{
  "num_key_value_heads": 4,
  "intermediate_size": 512,
  "positions": "rope",
  "rope_fraction": 0.5,
  "init_std_qkv": 0.0603,
  "init_std_up": 0.0603,
  "init_std_down": 0.0,
  "optimizer": "adamw",
  "learning_rate": 0.00274,
  "beta1": 0.9,
  "doc_mask": true,
  "max_steps": 8221
}
Each number is 500 + 50 x the weight over its row's rms, rounded and kept within 0 to 999. Layers, rows and columns count from 0. Numbers have three digits each. The size before them is the row's rms in percent of the matrix's.

# layer 4 attention query, 128x128, rms 0.168, rows 0-31, columns 64-127
109:486446491515609530499419498528525467418399481383554463452521499570471546552464550589537399492516532482572643560413452510465461482522548492510440480560524503529514448500515589575454469541552521
082:604495470499570475532434518552590515489469524381495440475519463490556548551537515579541409461417443490449560535582440442574509548418475515550510475545537496520496489518561547471431510500417621
133:476532508538494552466575490545505460537523452496499432500421439497541457488496551515543457528597487442617553472470481554487500468562565571456492503579455558415498555412447524484546614479545471
096:419442497506599401479445503449574536513487537456554491536535490523525489579489513473540545483428443556515527469437435403534458481411491476559451488481534463445514418513546477441458405453455528
116:458567436549421547471577482470453492489543418571409447475513468485542493457503464492549510565576553532511537410531479581515485486517520634421440526545514604476493532445414384450487583503506539
099:573391472518532539475532453574603511564444513556537407508464543483582531519541456538480447525441536492609498452501502446526503510544508555507501543496436516463523504417564515511533502453441585
093:519588446466474504544463526438506487504510533410512555449506497543485414539457488537496503488590434548463587519399543568452511465434486458430517539453564520503520421514472557562537524478580408
097:489474547472478492576473475495503470471496562474476513529486529485415509491498558521570535569597435531520552544428553556442452505553497469490542551509457410502512439572526570563537524488597429
120:419544529576435550469535467418405507542471427475504449531449407472473536465416464546571481573544598542474463453507534608481455536548527494462590535572501536522512498524451582473580609540522550
150:527557538517504552477583463498507427519506501437449428484450455476485460485437511513566413495610484506576568499468496562472464526570537546384491544579436580441490518443449545450523598490520468
100:493524480466570440523463486466416526400507465576357561545555470494464468488440574423413522445476515481488389466496516504545516521568460500449467522396476420547557485549446428581459455512477453
131:431509561520519507409536541502501475552532431450595540458490468498553472442504542491517529501568534479594489453444453538510527442529568599512486496562482481490435536407414470437569543431523449
140:456394581512497550410507536541498489522485499511603514456471534498597540428518519554500472461534553421638500489487472564491541464619576508502541532540468510544432517391466537493570516445490443
091:526576478575493489512527444503493517486514437536412446570494512495469488512494509432545521548456507537442570489568518543515504517439487575497490477552446532493523650538398407478418571576455627
117:515607457475426520535466436465480435519506548460427394470483514578516397515445447518569462507580442496522584545370540550463492560468456530460462516510414488437491465473479539523546526492520475
097:515435549491522488499533486469468527500402491610519566467508540472583511522545488512457463463406481450508412461542459543530559438393530584513514477429615569541525508406496484433486492487484510
099:502593446539397595507482456505457491560569470508418355520510475563550489481452442509550525527488524511514594528462568494500505551495416520430449483484414557434460536495493460505565521513408556
099:505470505515599526497508537499536523568517498513569553490435596617541537568527555601464587453406493504548574486560528500458524512486483357527590505402530501511429526443519445532582510479454410
101:406456568538479475458499561547471538468485459583509477549508560429422638459552582551517594469488542478503528527558586562471448463545490455514603551572502482509416561506531452508464496465534416
102:545429461452431560537483406493578468509461478504529472477463503464589435558495433507451431543533413501543520510471484429484482537421499535452468482496446470447552514507541587469539532551484591
111:385482536464557451468476577484443478437482585438547607498497569444485501461537562455533546558477556538515544507522469514472499480468543431574563523464503425586500471559445504477408494538424521
104:489393503512541480455467588585533514489527449509616586482532470396438524529529602495456458517512497465503443529471432419537442408469555468577544471589581463548510449527521538475418473485515412
091:446497567579502461490529426580428568530531498611419478556547433451449617379473416557534556482484563478494433513564532537487505489525442580471530525503555592541452526455553472517552503481519492
086:442431560465453524448477460573465486548535526614522530548493557502505519542557535557499475408486486398537457557522402418481504530445508548588570486549551525518489550510523473409550436545429512
081:530489544550505453558494414488534530515403439509520538514400445530533499562490470517459511517461424537476516532587487462467477544385495511526455437456540568433468617568447541466607561611494589
099:528546556507453446435515576495417491586525510461512537486509529627599493457482475510515484460429533507542465539512512437482549459472433535475451488428463539528488473426541493484577399443362484
076:496457391540527390531520478472582439522530418436518531491481448560482500628526574498491549464500479525442532482521458479530473497513487481530429463571585545475507547606462488449437548557528567
093:559670452544557472495512498527509496540495473447501458459364470527465447512458407418547433500544425518518485518417531560508462561472491468510441478537447476483443520471395535572493543525513499
090:501497599523517469524505498518544569529483438459591587529446457420350540510507499460455573515543445448437482497540492469422472508422495493519581424566577531561482531517508572541558515556564452
093:445561500449435557506476429524516448503555497468488482478557478506416563528506483603437575458567492461452489549394499501465573540599487462479499519558463460440556583519517501464505558516629351
085:518482507500597524483500470483564472566461552522548411518462480507575443459522568499537447493477388429638484514376519520547510520543496548513461481527378428486505459410530583536548449449483513
107:500473538474550430486538572512437547453390503467503495483476545464530532464511417465510444437468665547497434386578512547452548521644503454548440568428444533594494419446490486536506453435431475
# layer 4 attention key, 128x128, rms 0.175, rows 0-31, columns 64-127
123:453512524395502539541395524519534454481502554383497505467471522508553512461589531523408505385509425525438562579559565416494566501508457456441496438448503446452442439533573568531463432444401495
127:547511461536523477512443507517571525517549495541544502560540545560458507528572396448403543490418501468451383428479567436455537517442506456466592451559535418484515501514470494506568482549536472
129:521503519539464531447526537443467473494479475480477491406475434487519520528432495537649466514513576501492479496487529558515472484537537558476450511438476637533473500449437414437487530447483491
078:533478532528515538481602504439500518603487573461524551544481431530514529466568482526618428477630502561454517513406502561470514436544482502466550495500497543415549548518525435513503473428527429
154:543549563538453545415533516455454529543520466477496483472466463464497500475431519526568484526516600486489451482483438625455455487524565591440484472508502567471512572454466417447568588484519458
083:578461592502502561493529528498478474444450521461514547552483505456513523422603404553528457372509486498508493409434505442403538497545501478530544502517531532517350533417457487435474526467460564
081:452481432530458520475490438450473534509562474569501491421454434541452460561457486489455562535455516473594452598558557478575450464518520588570534445480510472487615571476463496523428479503530535
093:497490463560438508498493493468445523507500503560474527448496458485487497529478519629477575471548473504542489600523447561542477510441486501602525402486482617595512526532527566555485480527443570
089:549457474475546544493399564522558484497502538518618531527481532607455514550541459460429428505417449494537372528582512344515521490481492437479491433515530487495468440544507571494500400506533468
129:424536487592437527477525447455419558532499460605458458520555458488451515498379562554601494672516591512511480445507449582543433566525511558542519513516517582572541532493472420467490570511528581
095:591489538461501548539481506620543442490507612449499517448467567484509492560502517497449565399438424504503538572525573489471542468404479450485518500402449471526440421563508560493478476459433413
117:460534560497457555448493539490443434462475474460470455413501500471523538529395523551608483529483538477529489483563538519491467497571565542454448499471487613592426464456404426469479560472501468
093:410459522461538542485423543549478418339416513496559486431531513518529547527491553532451484517416456487537508501659525375530501516497519470488432489495526558618452436439455543508469440464457500
089:554564490505462540529485471476515562577503508514467392513535530456523507546488569431538425508447585513402438489475481582493521538493465437427468533475531527460536481522599465486590529478525478
102:520493397538419572502540469471452536526551448518473538497472412497412438474481504528491586561509505521488494613446535475594465475465474573538520511461471587459582557562483504511478575480527518
102:492427560401507485485440508548483510539440577490553557556483529484560476452451526465489410410473538471440477517516547474441490523520512488499487486498591470406458512429497480492523462454501498
097:528520507574432512529620477526530472529588485574457410531567457535388498595524528481523532609458590489466531495417478505516496501520457588498518608515470566503582556590595457459537566384554483
094:536468588444580494451447464513457503521504502518476471469477469488441540503543375448503545438480414536565516503543510339489461492595490462494487528585507462538514470493476411460447530442471485
079:560494522431582485569464448476438434471533506440458572510486560491528520429552466491498444516599441542484471436440406481495559600507518467458426523530508543510541378572529537513586515571409497
087:520466537520450609495623535574536524515464579486578541505525492509476511471507505533488503453489566438580565550436444498462566449559478462523557493458450566477412572467575516500449436428497535
110:521583426463538481514455501443452490494409480435435515448524549548489479499464568532479505445553472525525408499609507577534475566627501430476418459464488435562480440529498530581490468465539487
097:473456532473583420555484487494490428423482529423487606485488585586572544485514433502506542470544453450553514390559539516466572591530529423451488451512503465499453436469504573571531461555396510
088:493511508532438459525517508480551457477527535547481491529521489527469513522511560604489485578529496556424518451517483496489456469478553545575505498587543564456531503562474519425568525508529509
098:514507486440579464541474516544494484525466510390476604514492532550537507457456387470513475571509484550474509478546487451503517575488532398393423525531479507392471482504539479494581540448473437
087:550452501538436511478601568529615583594504508596556475536491480462518584510482477477516428401455529534477552529485477452460533459500498419505488521542447497416570510424534433451519431419537560
104:516480406458480593486516497553605438433548466475545458476526493596474520463526443520486452494565562527476594559584518457518517507528545537487561566616498515510486449573511426448515539458566446
093:601535456528460504448509601390526565588527457495505546420447530424515462483523346415488491539502539518509414496503516511503529453432502436445516474454464426459561552474478451432573476490531452
098:550511465566415446522518485425532494497503452489516405538559467491506484444523585425550522509500529546403517513452581513525476504567442535507495596495510502489571502570478495481450525504517522
075:426452514507513424528541465490538490497482596540482475450539556518569536476408493479488465399499499502480507466513455554418502543456506470507544532528475541496559497486503508501471453574559522
090:382524473481587504537474477561437546494532497491491561505463460492415484501463502511464575642475452518583546531382445440601448460452515516525479527498427575485548519545460501610475518540466522
097:509470522481432500548492513564462407445460544472478468527548517473515504478488521582553498412536482529436495528512538509515452569523430554559535527454542563556395485525480505446454515460481537
088:467537408516567475418521484427457509442444502503506501540493447497533495382567562510492538492520469517454475471468490490456466493452532501567457500573508386535483458508363493499430503515550500
# layer 4 attention value, 128x128, rms 0.165, rows 0-17, columns 64-127
107:530475496403474547483436371562602524444649510551603496456523441418523487496544559425509482504446492450441526453534465525477472499511502495515510463446436487561504458526456490376446510452491563
105:507566526549513513481522470478462467501528517460479483494513446513441480520425488554529549402608498565465461536467473492427516499513489542490584600595516487435442485484508498545487486383535443
086:427547520488415510473531491490490409556519507546488457498534512530546504488458515530471594408594419479507516525599504516557495429541483556461571626546426490457430621520558483541377487448499431
101:329600486444466526515469571547501466471487505548533479511486384476460581493387481545464499430509511498530471560500579465571412443460460488529598562483545522514464522500469509420492535499539498
110:416456505470459383475473527625551482534486530474497523487596542528572572467578480383456439503537541451502521547503558507533497476506493444426477518394484492410501585502462476443457532527491487
107:509510430525494553477435528464482456436527430499480404451460496562435574632500512583492487504448486481447548467395468436468613631508551595451466553530403540568506432525505541580554518467504443
090:494506450484394490537435573479499433459481601463554433409522520541484522505520540492528503617450520503441539466524501487465621558564544450518482467503485503531510486492451543476488488571478522
111:470579494560422498462516502464569355530607508408500580496469582523477541459509453503447536476532493573539525501600526549470623480535529510438496608540483507487532514487494559478466532525525425
090:540470592447585446537528521475473606554421506447483502484388517468588450502538385415513464530405596531399557465494474520389458511541503438511443366507527491598507458569486493466540470456506454
100:399508467581441529501474542507512487549439524600502506470604462521493529605474467459499478475481465480474532587448517516635488451468486518500572532542514491476506601515447483534390535540544556
090:565539510513464498486538494487483511519507558499504405434565487496487457587541509390531551571406563563366575464447435506498552534519544490502491419496475441526478483507447504540507440400501500
091:493523434520405594586479514402491524515468559550478465439431504455490406555505535512502528574452503511402455441516476497486552500509486483482510401501471495606498523488473518472538459477497525
085:566426528477506460475522427464557428427572429480507523459520576506591454517491521419452490537481487387541525440491443557443513547587546515487400443555414476468504568543525469478512507557496499
099:556414514425545513531437527505516621666474456556552457497532557401605502488568525465509472539467484435494481497479555498536469448432507450462416409385498509536487557508484492490492507518495539
100:519526476576462499526508557488448432397506521415480550490490482485419444502504553644536526452514563433521439501432469487407532483545473461487553591541507451497456436475527481568443476483471538
088:564435457494555483436498469449486497458460422549531482473609567504505522547425602547518459538556451416502473499410457532500414519496583483534482465447512515522472447548477451576448516598504501
089:503493474493546433442504450501523483484576440492428612576548489513504564510480509527444411384643475473600477552425514513563451509454443521472509612467513512411466442480528477520509547458503485
089:533518533540402457511464599464512472601515520447482479467559505510497556565527481426475497466516532553437563536513531454498556499510511420390510470489484480439448535513466520508532487412506489
# layer 4 attention output (transposed), 128x128, rms 0.166, rows 0-17, columns 64-127
107:507520550518546515513487523551496407452486513542452428622570465451496422436531529519487600464602490519553474476576452425500524471441492502535492514511409473366434522493481435480445508529392501
108:490450548430485429503524581452471478487515449525533555466520452505467506559482539441449565467494437444523374513462448434454471535508463472584578523530573499488552560557493490510526571455599442
083:464429468493536448441485467425502512524470463444519488491538403479560537558477673569476556380433490469539412508511478414518453456467498481509527501535522473556453473539516528489513552494547493
101:543461535412449550541505464470535559353401463498453543544476534516458578530494488526451588467559495486451455457534417407450468514458562397493591478572573439447511541456499467435478542517558504
107:450527427463581561531481464478480419413462450452508450548422562416507434472468578631491446462504529534448503487510448483560494423543533527478482512479409437515487431433558601536509452508497580
106:494541517528511512443552469494596529578573526532500489477524505529513419550473478433555574463371514482540530478434501589504485507469466577508499511523491531457455566506415503554553506434581425
092:430535430466571537607409470495552451487594464502490497533531538579522395532481494506482437485489527472445576492488496520436436445450455489500462429523545486463430486450485510488480524573485470
110:578514461445537464388478503450575452481532500478511517492496466545450552535483551492520469475442479448508515544464527531491510438506569493497460503510537423492486488397472577543568540501623442
089:501579436494495567531494452539427440505547547597437520402461489506451379492441458566486536517598441604491541540522497620583425510554398531480451488484482502567558504529453577511482507466513525
093:485354429473565557541472518474542492455501441487488476503531491499480488486558531571407439459439565455400529449581504443488517436482509453500553410538519476514473545493536501510465522469517496
092:391480470514562520564462518553482369499602471519445470501554486510506359536488567541471450438459516454476536495521497555486407417527383477514483473546552536518464508434461546522442529498474395
086:492518466537503518705442477487528473549580464486520549515547487586473450531538484520403519525505561488444532520496505536460479520444361455544520412495620496502477466535409501449475498550532441
088:457548452580519495390542506518507455558558457513542458431535466541575431453490571569554505469423438536554487569422439550576557509572391593445404452495405550522447497472584515513535504516473472
103:514540470550455529554430519460450507539524474476538546570473493422523465451527508507490495470584567554473601428523537460553500436509509539504527462446409471507403379552505505453444424506447621
094:544526554415510389541556470466536482477544415478531519512558555514528495556490568444476523535485448440501440498435425443502467544421477526535423525580546491531568538514457451534510555512591430
094:444495499626470491383440502544440467607546474551479466470474508469557453440507564507575491491453455500506491553496442432511509513478493560419523474419421531515452547547634371443527534542443548
092:545491568480461444424607544476474529465379505491519448493435495398485606490510511458566561522508445534525462492457482451536551559542575516536518581476429521466525501519573512552565468395543506
086:503465493428500517591474496403540410427562431478472523501493494478454413541446541519441459438545519518455542453484493502522415367540433467545522481545539473513480445478444643533508534491638446